From a checkpoint of a small transformer trained on Wikipedia.
Size: 11 layers, 4 heads of 32.
Training: a variant of SOAP for these matrices, 301M tokens, 2295 steps.
Each number is 128 + 24 x the weight over its row's rms, rounded and kept within 0 to 255. Layers, rows and columns count from 0. Numbers have three digits each. The size before them is the row's rms in percent of the matrix's.

# down: layer 3 MLP down (transposed), 256x128, rms 0.296, rows 103-137, columns 0-127
# gate: layer 3 MLP gate, 256x128, rms 0.301, rows 104-138, columns 0-127
# up: layer 3 MLP up, 256x128, rms 0.315, rows 104-138, columns 0-127
down103 094:075157118127140141079119098114107137138119138163104092141133088158156141102145121105101159126136160119101147115146151129137055126155137116095175126105117142139097180129124160125118147117083097109097090156130134115150152127141127136118150144164098130135121142105132115107149121142136120094136122172099129134133079145153120134163128163160067096116152126110140154122112156160160162102130
gate104 127:130123123113100153123138131113128139122121156162144140139123130127142140170111115193117128146164146139126075083143147129137152088125127170114153140156120109135138130104147124144153138090165103153154136112139127147122074144104106083122084131095093063085132139093157176111105150125088096146095088148130094130118134169111110118115132129145129140084123150142094136155149133080136118105130
up104 133:121154132151128133120153160116143119149111104098173118086129151174094154140131107116156118171117121163121137125136123160112128088116149147147092132151127137091125133124117149137128126133130128147157119136144155155137180150119132142167158176181172155158157149197155116116114148128120131150147104115127160099131128066148126094126137128094130135140157107092160143073091111128147120167141
down104 098:100117091115140114115144144108094124117126110138113114140107116117149117086120116064124134125109120103115165194136105125119162157147122141126102160133099134139087144089114111105113149145102160113113123114122108134108125104128144158098110108086187141130148129092102116171099133136171152117172092151110158154173088157140122138123094101148181101144121139103143104129095106141124168105118
gate105 090:104143123124133128082114095119096154115130160165129158149102139123151083119134099099103126103148161103174153124135109207111132100107146166121145132167138139137095119124103129124149144147155130134122115135114109137177129120089129086095193115113142146187192154136156098109092153144123143168111106144100119172125144110152129117134134120122123133130124133127122122133132098090119103106139
up105 100:130092135111116099141139146075183105153160132160138115085141153115125128124156157134141152140159148151109127110100143115128138119120153102139071169144128110155125177106117125087133127092153124147174161140167138174126156129150135140117120094167132116093145150099119109141149157127136105120109140166132118145149090106085130150157150083121124097135087150125172122133102113171151158138129
down105 101:111102139129112156107105121104138131144129110146111126097156152125106111136086149135152151126123182120120130159156130089150131131099137123150125130092145169155136125133130141102131171141144173141157137151140108146151140120067154150087145130166180100135170154107119092142081157164120122089103113140107110112141094124104144165142145126126210165103103136150145129124106134100157128101115
gate106 105:090170118132177142146115124115152091141143142111136126155106122159152152173112133152162149079142134154166091097130105138128101104128143142136161136127127160170113145105157155118129111139152102166082096159137143127137121099095103088168153137123162162117142134137146136158120141109138138134129065134119181134129107115142114124077123155094131139094132140120082125135104135136112105113186
up106 115:142117126101141156105150134122073153100099129115124107120127144105107167116127150116088131114152113140100132172124112118104115103094106133134143121145127144096110085101116099124154146189141111105097099113089171145143108119172099145092118147128116103132149136143096135114162064135137106115127148081170100151133167140139143164139094109138139129183123123106141153150105183135105126124099
down106 112:120110173119125130155135187126109157138154142134147130094131148163118116111170114131105106066145129095134168095136163149082118172126130116133132132114195115093122145105114151113136110122147086131140134121113105135142132147126125126128146133139120158133137114172171180145161140140103141092104158115092125108119162140119124106156112103100064127110094116135140123144149137114168076160121
gate107 109:138117075173127116123143141132111137133124120139167132128190147111100168115111176125123113156187144170111154119095160141146084103113111112139078138122113150130139131146133143101134119110120117162123149175160128171156110094112138166086148095101134133136143124143113143125124113130181146080174148152094129105146111156168136157134134160130136092132117120131122076120125134145138119116157
up107 102:101127166158106128150102130128136153116129115118110141128135130090109110142146114122116165134153115095156135108161099153056189128160161110113133122146120142135098144152162072092139105119086131096101097095104132147066120113176138145180094164141110105097089133118141143115125165130114110127137110131134164127126107147141149111110094144168164135141150158104134116125138128153155108129138
down107 108:121124136074145111131125129135191111128115154108132153085156141104159118142116111128164147168091090128149109124134104146101141110141137081143178136081145105135160066130092085109117084091167113112119112116113163116099132105097143083141142100116099111097105094143148111085162139133110138134168110141143104147129153147137130178119119135122151121113157153155113105129117139128148132130119
gate108 093:131132161153106116146154119136090164126118131140168133130083108131119169095129123134142107108178148141116141152142125090133125130124119181170173144158175096102140122126117141148133107129094129163102155110097133090110085119095136128138143119140190138124137106137101123149113138103131132094145143164080134115149160160131091134158126103139138155142084141108085122170139148153120073152112
up108 098:135175121105118135159130108137137134130138122152117105127102126131142127109096111141140109139123112069079122087110111111102146138157136159153149165100173108115082139106125151149115148068138147124160150093130133125108149120109144149148119112137185151116112060135139120102105101117151138088154139104132093097118111123160137167129117087130153134135094091091086137132129132147116131165183
down108 104:147152166089110138090126105112111127145152120158119162088152097095142130163090112101137090161127140126167132132147112121151169137134129132105100166146128150105082112110130118154123157108163174096177173127132108171161152161123139132112114119068106078099142121123131165142123157111132098133170153123101123130144128142110101110108120120158162130098107144131130144144127135089105094153115
gate109 102:143170106174103163112103108110156117184117127108143143107116127137125133134131126105102129102133117086127162129136177172142159115124100127157116151121128134130092119134140111135154137143114100150139128171181165134140114071141150149137116133111163116116087134160151151134153164159134103160177141077152145124107117110149166132154142127171088127150085146152163117129101136146160129103102
up109 101:136125146105122118094140181105154160124110133090090099115116147115128112158086122160104131122124115159142138151121072112135127129143141132140168100156162084086152086135113119111120157149122111138158115114075139135136134151077106098123144140136085168123114124104173140138148107114147125098115108146092097150155182106091128080138132103076164124099146102123134114110130139128133118150149
down109 101:118142107140142119184122119154154168117156085124074123131145147162091148157103149161160101111149134116157119126088075150164107156109099093109119147129099123150140096090153121128119136132141148150092140136131124158145146139108142132168137130104082156140151122150119115117112123082151173098112129142095120133166141102146108136107134154110109144114121091132139133164165105104109090167088
gate110 088:130074118103132123124146131138178121133104117169131086108155128104132100112108188128123155153071151077136123160126141103135129104108177135118144150148137174143144120104121185163139095091179117128119123109132122120091109129157137151137147142131102131099124108150166140079102100108128114141107135095108094147157135080134148167085106130144137132149160110144095110116128125135115148145125
up110 098:110131138114115102128153142201152146148116135096135132131151092124177104130106103139128092106131129151087106114152145140100139123140074128138109130107125143110094143100114142109132145159120144124138132149044120091153119170090138140111116159101114131126140155135100130135115128168118166153137121147124108105120131173187144124109133113065103164111157147095112098120151145130154118159118
down110 088:155160109142116142099092091113162123153121137129170123128122120162142121141143127110086126107107135094131129119126140209114154159087087145123119114132213142178104109120143151109122115143133147115130135121139126139145110139106149104128095167132099135186126140191143096144155139091115117108111112104104167137129117137121080126115120129103098131147152117135154125134116117142110098110077
gate111 086:141136153129126135135127129131154154128105154105148056164138135091137170112098140129104116088110092138120120111145134088107083154129124134091128104119104159114112146127120159148113153168131121119132156132131156154141165099110180105103173162105114135072112159104121096153136143160121116112148136141118091141146147079136115149082092077147150129120117087091124117116115132088111144135111
up111 106:146152113136141172129048143154155134137134110157099123140178128085143117123147151120156126149107131106135152085074145096165124152140083123154112117152167078156065141098159081149120130135128112160138138119130119105137127121174169156127099139135125114135148103132096138091145128156141139130170140119098138150158103160121103158156130145120121113141139104111110111122134135148103158131107
down111 102:174147143142136106171144138119172111188076165133126112175134134090131130109120090129116126108128115087098171121133123117123122124138113146136137174143104099108097096150141069095146153163142127158094167127133170113092140122132148105155088127088132145140133145118111158145131142122110157086138136116107152145114146153133134132121121160112086181135091152120124124165153113101143134119152
gate112 089:098133123112097162087147140133082137149110136126069157101133138166150127081104117175087129108148097186138128140144075135116132142122158137158136128123136107124160152090130107171123153116113164112083134152122106105144118148104145113115101140112171134125150129094099146073145145128159125078142117147150084157134141126131140116130146129148148129130111142146124154153159137120187154114139
up112 095:056131086152105071106108116113132154142148146137116099104114135148140111157105120110133110139150119161096109109105146148099131186127133105169130111126115165133133147055118137111140124147119141126134136141128101113115141139091142126129095172118064143090088104130132142097153166111079110128128107098129136145128136115141174110132123159127118153138084155147111136142132139129172128149165
down112 099:058156135172077143096106129122177107111120106130096106120140083177122133125098143092158110127110107116125075122102150133124093115180138110114120137183103105126143140113090143151155129151151105125142139140138128061144149122129114155142141111132082137114165097131105138103154152107119111111151153116134113136136101156108150091154143179129119096120161113115129135144132120144126128097106
gate113 102:165123148121129143133119110135121155099150124091161125130152160126141146112096114090135117142089128115127148114138100103108112145113109152139126115109154139087133095092179127137100086138107107168084146165129133124078145130079133139122128146083104123088148108092082103108111148114118092162123084125132135128110138158117107170104099142107100162112139126104138150155168131107062141145154
up113 100:167159158109165168113124115130174069094112132134166119069137093123160108141118165147170108144107095176117151136167122136164111116133142130153135121132146120108132114126111131120117124127158134123148131119163126118156106092125146110129092166168163145166130129127148133152097145125123126142126175112150124096133126101107148148143104144159143081141103122159110173088136108124106138087082
down113 102:160071141158198132137134145093145159170100126101153113163159114110159120122146133111150159103090157091130149105136155139098144101132143104095167127139150123133139125153130122102122113119077148133114152134156121126112128167120164098154127134131152089128109127177155129141193166145115128107129093150113142143160111130143122114121117130136178140146159093167128128113145101135096123153103
gate114 125:106096112121150185126144129087137095117088158140133122133159105091174133133109113131156179127157146128152124091100113130166116141158103113147102112101149100167139104121129138125160101137152125141106145129100095145106107138115145154134142153058092086115126129140107117121129120129116160133127110160135155120087114160100129116108120090213122142096138103107124108155129106140089124141130
up114 096:123121167161145201144138134103138115109083135133137095128166145111124143119095084167134155118140131122148104078093117135125154130126086150118126097122146124133106082116162151124153087131142104138116079128108108119120148134134136164128104164087110137140127111128095118110118145086101176106133108142122115131114143140117123112105164110173164122099164102112110121140162089107069107157124
down114 099:132154119100113089104132115122129177150150118117096135106091115153112117130164166112087107129104111113101151145167160095104131098131141155119131147152084135097146164126110118117104171150139111087157135151170152104124108138114109096140132088165167127111167145097145131142122089157152113127133126110111139155158110129139124155174121167080098140153111146139117128112115132088190140098117
gate115 107:157118110142163130146152141145125101153148118166131123108120119091138155143139130163138138128203124119120110156131166109124149105143119143131127119157131088137175112102138116111154161165138151142111150146156137117123162074133177112137168136159125099104171182144186124115148149125153164090160117136115145151141127120131083153128108102119177126086118112120157145145114111144176126146113
up115 115:104137088106104119130118134102133135116127161124148168140150105142120101119121085117159136141120127129131104159149066126163145137118134161091148115129124184143125093144095150124121116110135130133156102141057094144132116167102096093122066103139177101139097118161095122165105093118137113113130125154097091100153102123132167116129111115135164120127157179138127104138099142115122100140142
down115 115:128096125148096138155105129128081161127166128140126140136186131110112162189125142112148157136143091151130134127138138166105116139148119149149163103113148137108144127131125157100135134126169104145139129164153119155127132099090120106086081131161165095104120118147152106147117121100100124104111152148127123065164118149096182123113141145158112151134119122109122166112074160098089098129125
gate116 096:127138150181121143128136155141157137159142158147126132082076130155138153126125134082138164131162123128163128091143108147130140134154120144086114126153170144114089093107151162109132158121108126166143143075092130109074152126097137132117127132111127148092125084118142147106138126119121110159134120166151096147152103163125118134157159182140186137111140137162081125126128161107123128101154
up116 088:098102093118103133151120120115136108058124164107142133164119116158130139148108142114131134190150123155161154166133126134114108123143085165108137073116113131120117138134130141117149094094109103091168113135094156102111108151103129109100122153130109106095107122162140151209113132138124138171132121116124092123134118109114134142093085132098119176150130124117129171109098139092123105154131
down116 094:137102126113095114165131143136101113165163119169104107130127110174140106104092132196167098125088156144106126118098133113108181158114147128142138156091111113095121161123124158113079100127137170139137141110149084118147107130164093146117096142177137131172151111106106126119098139136118134146135148120120156122111161129139116136145131121151065104122114108169146148109115122144117131082146
gate117 101:096139102112103096107151142166112171122123148144109139143128104137130127158103077141168160132078167126120109141120127104059129104103126138144108200116146119137142111124142113128123119160147095115123131141182086146130124103149121150124108111089113163109112158090153101111124139098142131112137135169130112130120114106090116130094137173132161116089117152105130086122117073131123113141094
up117 106:121133117118096124156163109141121083132162095121130134127118140130098112147105125086140134162131084104121128112169181108104162129130128096133122161150144131107103143114145089143147162111157162085086118109110182114106105143171181151110126142079156145119147114174149160103182132109127096136144129131122106140086127122112123133099118124151120162143113127135146105133183097153131118112160
down117 103:114119138112086136109124087129102101140132143134108116148140165129125139149112118170141124179091150088094113136140128164139145104112112121148110143141114130132099160160132124089156107164117133087133112134144136116094115096106129161167137139098173106105115144143146161110072128116107101106083106142124129118129132122165159110128143157113087195125112127157117058137113103159113158140163
gate118 088:115116086167165131123135113132089078127100130110121145173092130161122129136100108073120151119106155119116126161132158147133169139127152154140107141157156130099093139137123137116113123108144147117145125136132122165108139096131168115078105137125127158092075111117154183141162104136176176100157129110106087139149106155133128115131100124106144160133096127144108101133129089100115078142142
up118 096:105162137139105171125134137099163139155116119152132131121134093134126117115109126154120110123133108123133101182129125100095074153087157159067104129159174127107115141157130103097110131125151112076109133119107105134113152105145139119171167133122105093125176130109133148118092098095115113140121139135147126126178149114096128095097065108123138113142078135131143126059127127126140121144116
down118 100:155105111117148109137130097155128153130085112138104146103154147145109080100095139093086156120124156124123172165153156136163132103132118155159099136150117174137118109105119123103080105150150126123115145113130063118104107149157106136110130120096204119104101111128174103112164110155172155099129123120127146112102108121116123116108118140104095114132153114115136143158102080115116115155129
gate119 114:113133106128158127087143156115130129136103145146122160113125135128124114103114151131145067097133179115118106101115130088165166136075145075122157157093102157146144150110179144127092158132148175083124089179141151096118115133122126131103103116127104111124128143108131133107127122140138128096122113138090133130086092166158151142123148131108107180144101112147129134097113089090141142157130
up119 108:088137101094121129121129170076172118100113142127119168100160134106089139110138127114193106107094180092083131095130143097158164157135132106141096155124122145150129166118128165136115172149115134149123119177129167086124130143127120124134094141134143135116150143134156132130151122123145100102106105152123123085111094140123119153122122136094100159134112124173138136136114131116119158170077
down119 086:129110156088129132114160156131205111140116143108141148117125125132122148154208091133115139157086114138139146086146108149128123113142136132094137106157119109131146125141147157132172128125097124125123072114114106104134147139098120108129109092148127118102112131149132200145144141087125087111124157116080152119141127119182154132146137159119192158115150151124149140145129138147102147115120
gate120 108:096141107098146131108137169125109134163155136138123129134099144135137134159120126153122154134193153118137114110129114164097107106144106134122129128125103136103112106080130158092129137150148125145120118184149090123111181163087095124134138104142174116098118128136136144172100135124134113101113104155136132119166142074122135109115108154122102152130112119123153150068149106117175055143095
up120 100:142123159126105123116155130116124134117123121163058144110113130115093132101131110129138130126084117117159133146099092175102181131142138136163139108134128107127156103164086146111096135107166124128162130094116130136162142072127146116112123181140122154139095133171108102122177137116109093170127143077100147109130093155128127133166119133138183142111088140150114092145121108134120129123166
down120 104:131132102139115091114145138098112128089160176107095165102130102108109131122089106110152165101143115103129097129117133139144151138163177143158148157137127151074114137109135124132124117137176167141139115112096141116123111126114136132170126127120171115101172115157086074159127145143132172129103107166157107097159122152139119135084129129170068139154107162120144150116135127146109103122119
gate121 098:105170095108160110127153119150115116131083118105148083142131099088176154121135159168154120132096169158168053134145119114130148143126154116173139106122120170127118086111098125150104161195090133123176110104142111139158147124157113144175143116153135141127151115091150139123126123136144118128181127117120137105131120102125134128121107126123158129126099121111108142105150108144109097132101
up121 108:157169130118164143140101148142084118124084126120135094105109124126160156144131111105077163121138116150120140100090097105134108155121099108096149116099085140092145097142133139134097136116137132119152121148130180097139129116080097134139109113102129169136135089121074132132113072110109137105100116138144136109160134143070097125124172118163152132108128125127081178142146134091127125114144
down121 100:123128153144112130096116142126100129181106132143104120109182130122169159201176125084087171117154112146112093129124119123138121137096109150123193186127111162123143128132103125125117113127142154150103123094168132129143159081130140158147126120099084155120117128126156172109149115131117113150105124133171078133155119144104122141105117107137097163111130115130120124112163136123136170123123
gate122 093:111149132155129114196122128109080123131151152119083112157135100123135154068145121156122126105181070094154153095140145109132137145161102114166103134156107104114112124154138116110105131110135158140096115133137118101121133130121131139149141151084140141171168181090121137103126151166119110105126127137117116157138096127103064162087115140147133140156124140095142121101140105110126155119104
up122 098:106085114145119107134154093139137132144115149156169148107134130125104101142152129134086158139106180136140119099136107150089121112134171162120117155108146126130107107102129111137107119133099118142159143071081132136147160133131120126152174118180127154072131126157153135112130143108111149135107135111175148098157134172135150113162128109094116159109101090172171101127138146151151102108086
down122 097:107127129129164134129127090089161158144137123151149114121145121111152140173160105136124101144140099154131097145133138125124129119119143133161118136152109100060130154120143146154131127158142176112117159098192076098145089083129132116161164086132151126105075113119148090127122114114115110139150153125101134147083149146148101090178158147136134189112122127117120145158113120149125151124119
gate123 102:177131098118143151133131149145127150131115130126155123142151098139134146123118144145104156142128135124147125077131169148122193141118168144135124135090193152155129085092149107122103157129156117116124090118113107113105163118098112162149133130136116107123136148137125119166104174136187126123154100161153109158131130069147118105119102084147182135138096096091142111162116140127128104102130
up123 109:154142162115124098111147154104139104114144119143160137122114176107105153143099135101125148103129128122140162131185157140102103141086150150124105158102079157130083151116118112142158117135150117119154126143107136146153160107124115105120157189117153085124146128125128136145114147095164134087130099124150134111093080112096069145099147124098142126148161147111138109167095119163125129098171
down123 109:089160128142128129103150131116155125088144106130126120137111140129135147112135124096186107153155126112116117105074148124161185138176123174118120143116105152120102143120129106117138091147103121149113137138087144090171093115111138165106127109118116130121142102143133112151146185118116132117110099172135134126125110088143143108130147177160098117145134128095116076160121132130063104132181
gate124 098:109129160117130089141147114099086118174114168074154135107133121123121165115106167168126148143137112112111118128119106093085115099132132142093145109194112128132112114094112104115139114138172128092104148138161090169071077110105118122150121127160108101128146113105132133077102128118158151090132170122095103150115129164163128122148115098147164131137132144098137122148151131133118114130118
up124 095:108108097122110130142076169145158124095121139123163079134097164160123156127134119122145083097135139147131149102152123133147111170102096154077153149133087182156150125154117129150151099118127138150120144132130165124153140120119106093173069145125114150125144156102136120114098132142116090132144131114100154123098089117139137106142180132097097130135111178143103131137161158118092150139119
down124 098:143118102109139116110142141105090088109148121176127135083133134134104169135118087124154072135139133144143108096153163137111105149123140176142125144080121104134126141146142148198132119115119103172131143119101124133092151123121117115159114152108136125156107133218108131094101140106110093163145102109143147134142148099167138140162145107099119085140125128120100139151117130141151132144090
gate125 092:149075090096163140149117136156099096110106144137183123123125128149141145100146105149169138121094147111129141133127132090127116127087100157136149120091154148157131067103121108165093110147138099119141071159176114104176127114132119140132144139156136148110146096104089084163107118105122141136136142138105136167161141145137151129140133099115122118133149116119101158157080129121127098108087
up125 095:171135090134094062108108171142111099128149158128141133090149102083136106168106121124136116124139132130129141154126108110064121113153108122141150108166108090125137117161111151121131134110124162093109146119129129118106121170157121075097146149108099150132112168158169144101126119113136102092071134133103128113154142102106136134141081118132156120125093107148170129130154134160145142162145
down125 089:097157118148129112113181109134110174122151101144106114135151150118098154187090152127081125112108095105143108136184129141166170111128117115112093111116119119142134145113142149172128142067130099105150104088090126158121133122116054159134134128116124104142116114133166156140114130151146125121106087142109164115118115126139120106158074137121166122149111105093123094125115100119131136124132
gate126 103:140151129120178182138143151188131073154127119108129151120128127168103110148123125143113095155150118116090123145141110131140093067110144163151150146163096090136125158101114121154156110114144111138116105166127107098156137105134139155117105136110121154170088111150121120147142123141112138114086144174061108165126137124172125094123161141154116136145110132126106112126098143136159094128118
up126 096:150117115177145087128101117155091150173112155115138091095149188111157158144112131166112121100134164100106092149139120115187135123177147115138166117078127099137094120105100151126091082108100126143165138095148131127137103145123126117105128134143105144123138104147138146135130120113093132138086133104103090106143089137120142114096125140089114142123122071129097133131157132113143148138102
down126 101:110138116117123115191122152096124176130114130141127123116112143145128110131183149160118111157120126146122125163138106123184129152114135113125176133151133132150164137100125102125132124150106126102121141140188103107181111171145112125120122156145131102087127151120133120140135134141089128104067106099175136081109114118138130092076151163147077122114132140086105123140104112111127159134081
gate127 097:122120115123170118153130145131125112148139112112122146125137137143128120175108113163133122146102110118165067167100138111100117117147188094140142130143128160132132173139121058138090141163128144159140108153146121086130130125112119110122122125195129164131079139095144152093123146101091106117141114171141130137144084131064092135142155133147128164123101115120149163109142131093124113130131
up127 115:102119092163155171146082119113110093117109151126107129066079077128125136109126137124140073146172140151128111136086133122138139144109124131105117095121086117121150147148138137103106102160141152127124121087131091156170094093118153149133131120123140125105128127168111113113123130123117136117152117149138146141124109126131135126141107140142078156151118124170161122055146157161192140147144
down127 114:131110114167109152144124137149126125124103139129118128106077091144120115087140156154127120156186097113118140144117149067105068145158124127164134099168171108157144139153151099110097135145155142112123129113106159139144120100173138135142111134120128119113126102150120103096126132137127117163151124135088148137120132128103129153125173110168109140120140098178139104057156099127174110103107
gate128 088:145160121183155112120121107128081116114112137164100141146163116106108110138146155152146149160133128110133107128117160128192148114106085073104113136134146110178135141120115110138143170150094125122174127167120133135129096128133128149145110165152094143124123101112141107151135124092160077102153137134152117117109128159123093121128148119108183131164106108133131100075145140098116076151124
up128 099:138153127119114122154135092191093100132146126130126159117124120097173149089125135116146169153136133071125181098118162146132160121113105086118162148142118107156114136121098090138135126169111140159153112126121156117130114108130132143150088143146102144124136121124115151159106115108142108116173158163155155119117095127149139113119126146093118107106082116106179109140156152108070175153138
down128 087:103156128135129140106151104129122147104159128100129151153123141188164146135125122103122125103108111117123127139148158135153132093172126095121049153141179132139104113126122163129143146121152114125165137137117147115099131104133110104160114100148102113121119111166091124120124151100134116100135133125156089094141132113152139078094122082107207145113113189118134129180121136120106102121132
gate129 093:120137158166107160127129118167129130137113106153114135111128144122144136162110163163108087112075138127120104116113101124165119114197098116172115107125182147134116170110138095129142099152133157161169121128155110135133127113126149113131125103065109166129114143121125135113091085101104147131180109110155120114129075137146085129101159135127135112125150145114090108103105108151085131116147
up129 099:139188153113148113170087131172105152147115128141109125151096094130116144155120131116094110092064122111116143159134166087110139157151139154157123082132174167153145106124148147109092121132136142104114129136143105079140144116134093138142121123120123103158124141111120132133153099144124128146113127140130093149152089149152078137158156134147122144158109137124122194090171112163148126127110
down129 104:121151149117175131110112094148138122109090151147153135153106138123164114106172120117124122108159157186107089108081106136139185087073084172141105146114094171111113119166127103152124132126124146126078073147156149139098095134126131137116104148133159172105093164116139143121133135129126133157137116130139118105101112138109111129101105139110132151143115155128103125106143150094159121128099
gate130 096:134132107114066141125134096128091137113107140138129134131103130108161156168125157127121077102120147122146114118126133151136146118121103120114161139152128161147160101088142122160091152096121110143083125115157153075135157130112093105160135116139129145138140134121108128121126098106124159161159088171141139122133141117149084141184121182146140114095106130159129128098157140148167061089106
up130 108:147144169155127135138138132161153124102107170128132115107113087141089118154129153140076097101084149152129127157154106089109130122123144064135157123105127109136094097112083116137113129120102154105134128089138107134132128119145120106107185134141161106123176162117137162141179124149132143106157126142148130128149134115088172134178125112106123117130172095162152133091171102122140135118109
down130 108:139145173162131154138125166120123117137081157107116108131161127087070147122085139139098119126147125160139157112153122114109105109053136114125125131134186137107118157126109143168126137162109128159138113127106137157119144124167141167143148151146139143093145111105119139114149122112113089088147070106105113114130145093136134107153106118106166162149148107129122135100167104180116138116102
gate131 102:160128128148137126130125132130136125138133158126154126114118133153153095061121123125107130089159113134171124084144129147099163139133154117104156121168110162154093140100120118134168135097167124127056103147101138118142107158146123092096150084133102145158164150135134172147163152105112124128154100174142091129114148106107140134138155111163099181119118143140127140089150140097140109098148
up131 098:126107134117105163109156130131113196100101107156119173165094161175126141086158145143110118141088148132120141159089132088149149142117139149117102147102157155158150133117134070125136134152097113104119125096107116103138134118149082178145150106120149131102130088128147067107080127116162131162115094112163175141133136128128134155115125101129107137097138141111144129147129121131106151151129
down131 098:136125113150170085148106140114131107142135133096160114108145150107134126144088123128117122113125139072151116061192166173134125122114115116116138117109129102118105106132121188151142126076146165162136113146122147150102110134083158101135122090146100130149159144177109150168138121132104145113123138160131072132107140120132144104152150153170150142153109128103143116109148155108096112135147
gate132 089:161109128146138122175149142130122125094100133130106138152148122111157115147169129094108178178099151127128098152146136143114150094140099141131120168118137135127147128121124168161140069127131129129152113143152130158129190102099147050123160146119138106119110095106119127161164106179157119087154134124151137151124127152074118098123147145144128135105124129155142138120173128133113153098158
up132 089:117137126142139145172150119128141175130124148092132122177138125112141128086166121148114129110122173151181122145115110161095170099134134144157158147117128139101109114134100148133080118142121130162110099102136101151139120128136087138144129167118124137127165162138113134151126133128121145142087120138097110070128134104189130089109168135109110094177106113115118136062130133119143164079118
down132 097:148147127133104106130117128162106137119129129147107104175150119119136103135176084148110147161097127139125111093141116105098168065120110108128088121097139156147108137134126149150105106128117138152129122158151165121107163090110164090152152149137147114114103114143120109143135085109145080138131126150159141142103147154123104111118154117134144121078117153178145166139169098150133185115181
gate133 104:110132148112161127116122143114087115109128136123139157148127116157069138149112138160097116123114141128105129126112091166133085133099145110112108131088135168102109169072149143114152091113149130115138156140143112163139180138115153127111119149127117040117082130085128124124127173119130093151131090166128126104137169141132163136134160129105128124119102160121134109134136175140176103127108
up133 101:143135105166128143103116128098087140061134187120118105145103131123100115076127122150080137149142123096111134150158126148133094101154134106153127121129076146145195112099134127087164138120110141095081145104132078119104129165134104131134114113116127117107139134112119134126147161121094117096086135140131119097139097141128151126078131108103111158087124126146135099144101152105159110153114
down133 098:166174104113132133171129108162147137152127154118137130167159132138078138200102129157143182115162129117131120104126081147141126154126150127130174151089133118106087133123119161111114108102125126119142159160144124112128156144152132142153115132134126131131149140084082116153090138112179069120090120150120116112149157127118125108135134145119165155118105096119131171104144159132158139157101
gate134 092:107140172120088133144127144112149173164156111115114163123149114156125100146094140113106092120153159090106145147114044172138121130089135165163098111116144139132115107115130092154146166109158105119133121090113128122113146177143119150135128143119075156120175138126125140123165144149139126111139118092102109088165130097165163133092134147111117152142103147118136108132132150123169148128133
up134 107:117120113151151142126146133146120132087073149097115151129120138125131147096116155124147152118114092150138108131137140106127125139102113145151154158185113107111097106127101120051095090125162107079124143115118129147138146127115118118151110109120142114088190149109119183161142119141146139092133106123117113123107161120141118127105108139112125134165152143123098079126156090190076097132130
down134 112:105116130106152125140154103171128132116103101092106141134111159137079129103115117086108122142106124126111115093089131166131083117110135109144164151104106117105085123091137176108111132140169107120174106078122091129120109137129106129113134115133133139131151120144114160138161135098131113082141091108127117098156109103151114100186111163097126133195136159169141091108145119158122122135125
gate135 112:113137103136132128129090108098089144117170112107143123092106150159138147105081125138132160161166126106144127097159108103132110115158085161113131136117121135078105166154152134174078134152147111121170115143127149123108150147115157141162187122118146181058095163152126160128127157127087161137136141119154144130153123130117133123151121119092156111123149148131151137136159141137117118163110
up135 093:139125164162170084172151163143115126150182130102160172077136119137163100102125121126116132119134108096169132098124101149125124103165081122116125168119107134164086099123123120106083117142121135100105085158106152166128150124139171132106127171121093121149142132154131127149138126151128125107156119142154125127132097096125134113121182133101138159141155153142144091121149106147134095166124
down135 098:093134160110104171145122120154115135164075161121171115155116130125102114150121165137152096118130126136135123145110099137108106101102180140125108127152135152097147106107156066146124131124156153157116156106114149149142071090143105127124083127161137109168132140102121110132130152118110112134147111157065136135108156135108131134112146132128164177110058109117138144113099113148129147102101
gate136 090:121088115161139124113126128117141135116128166098120140075154182096057141130129104114117107149135079102127130122142167130120135136099123088108116121112141091095086127114142142154122123083124137133082118134097142165148132096170126162122149100098155112120159126149092098091167149167117126102125136134120125148078120155148155106121101103123133092152146106139126116166122123151104170154142
up136 080:159139151172152171136118121115130105125114079150113154129136169138073110180152117113131140143084107100097141151126147165157126153162109159183148125125152090088126125145117098165119178101145155134143163168127153159137107141122153086118122145140162123144128148139153159124127133159151132111098115110126119134160127148104141118151089107136113129109132165147131161152166117115122131099174
down136 090:101146127082110121139155101131074127130117118139153115128134068178172138083105156146116113090170154149122078132135100103094112116145111145089137122138113168165140122136113158123125135184143106122146098116158107116125149144084120136118093128123071138141115151125143124131118134073099122175151123145132141127105133112139070129098172131103122153114114141130117102096116147131153104126115
gate137 098:162111128104127146143178120142121110159078125206100122123158098118141099142135121118156082124128096105123098132111101099114127080119109146129101149140181158113154096148176123147128158147144123155119147126120104161119096125149103135158128133174125102144131135118149138124105143116160129133105112128145153141127146129101134110172124165129101202129153150114142170132078133132103138094124
up137 099:108120096144147157118127096081117125132165140140128137162131115109073132123114134115152141136147144130105141125116147127141118130086130157104123111128125085133091092141127116103146098143102107110122109124154123108085162142082139131180086150104099127132125154114096159180119118129135170091073133131090100098137132116102100117115090114146164130122109132098114157169195126114158090131156
down137 104:115157111099136120108149131102127140110113165131162148140099171097098112125103151123135127103151162131132164176106160123107111129115149190096107116156085105146101119106146127102137128082123137108142122111113160094109124117082148128114049115097114134145165166153119133131166141120129153136143099162155088095121124155139104129098156143128085119147094150128145137122150181105126116142125
gate138 094:148116143119100110148159163121147139153115140065094136124127099099128146126109112153157099109137140107165120136177114136128126129148166098128121142116085150114176157118142112081156127166111083130146119108111100111102127120101159156134156124113091049131115155135155156135118146146121127116138140151140130101119109082099097127115081112162157148140106173087116150118116103093123121105132
up138 104:145141102137150136138153117105101125144111111182172140098102148127126151115136132097111121137115155159095139120158124132075140137095117179130101099090143114161140149156080128144124140142102160168132162136134125125129126120162091154119122127115167169104102151127118154111116173121148126124161165114162163121080082124169086148137140127152130116144094101113090136127153074133154108131109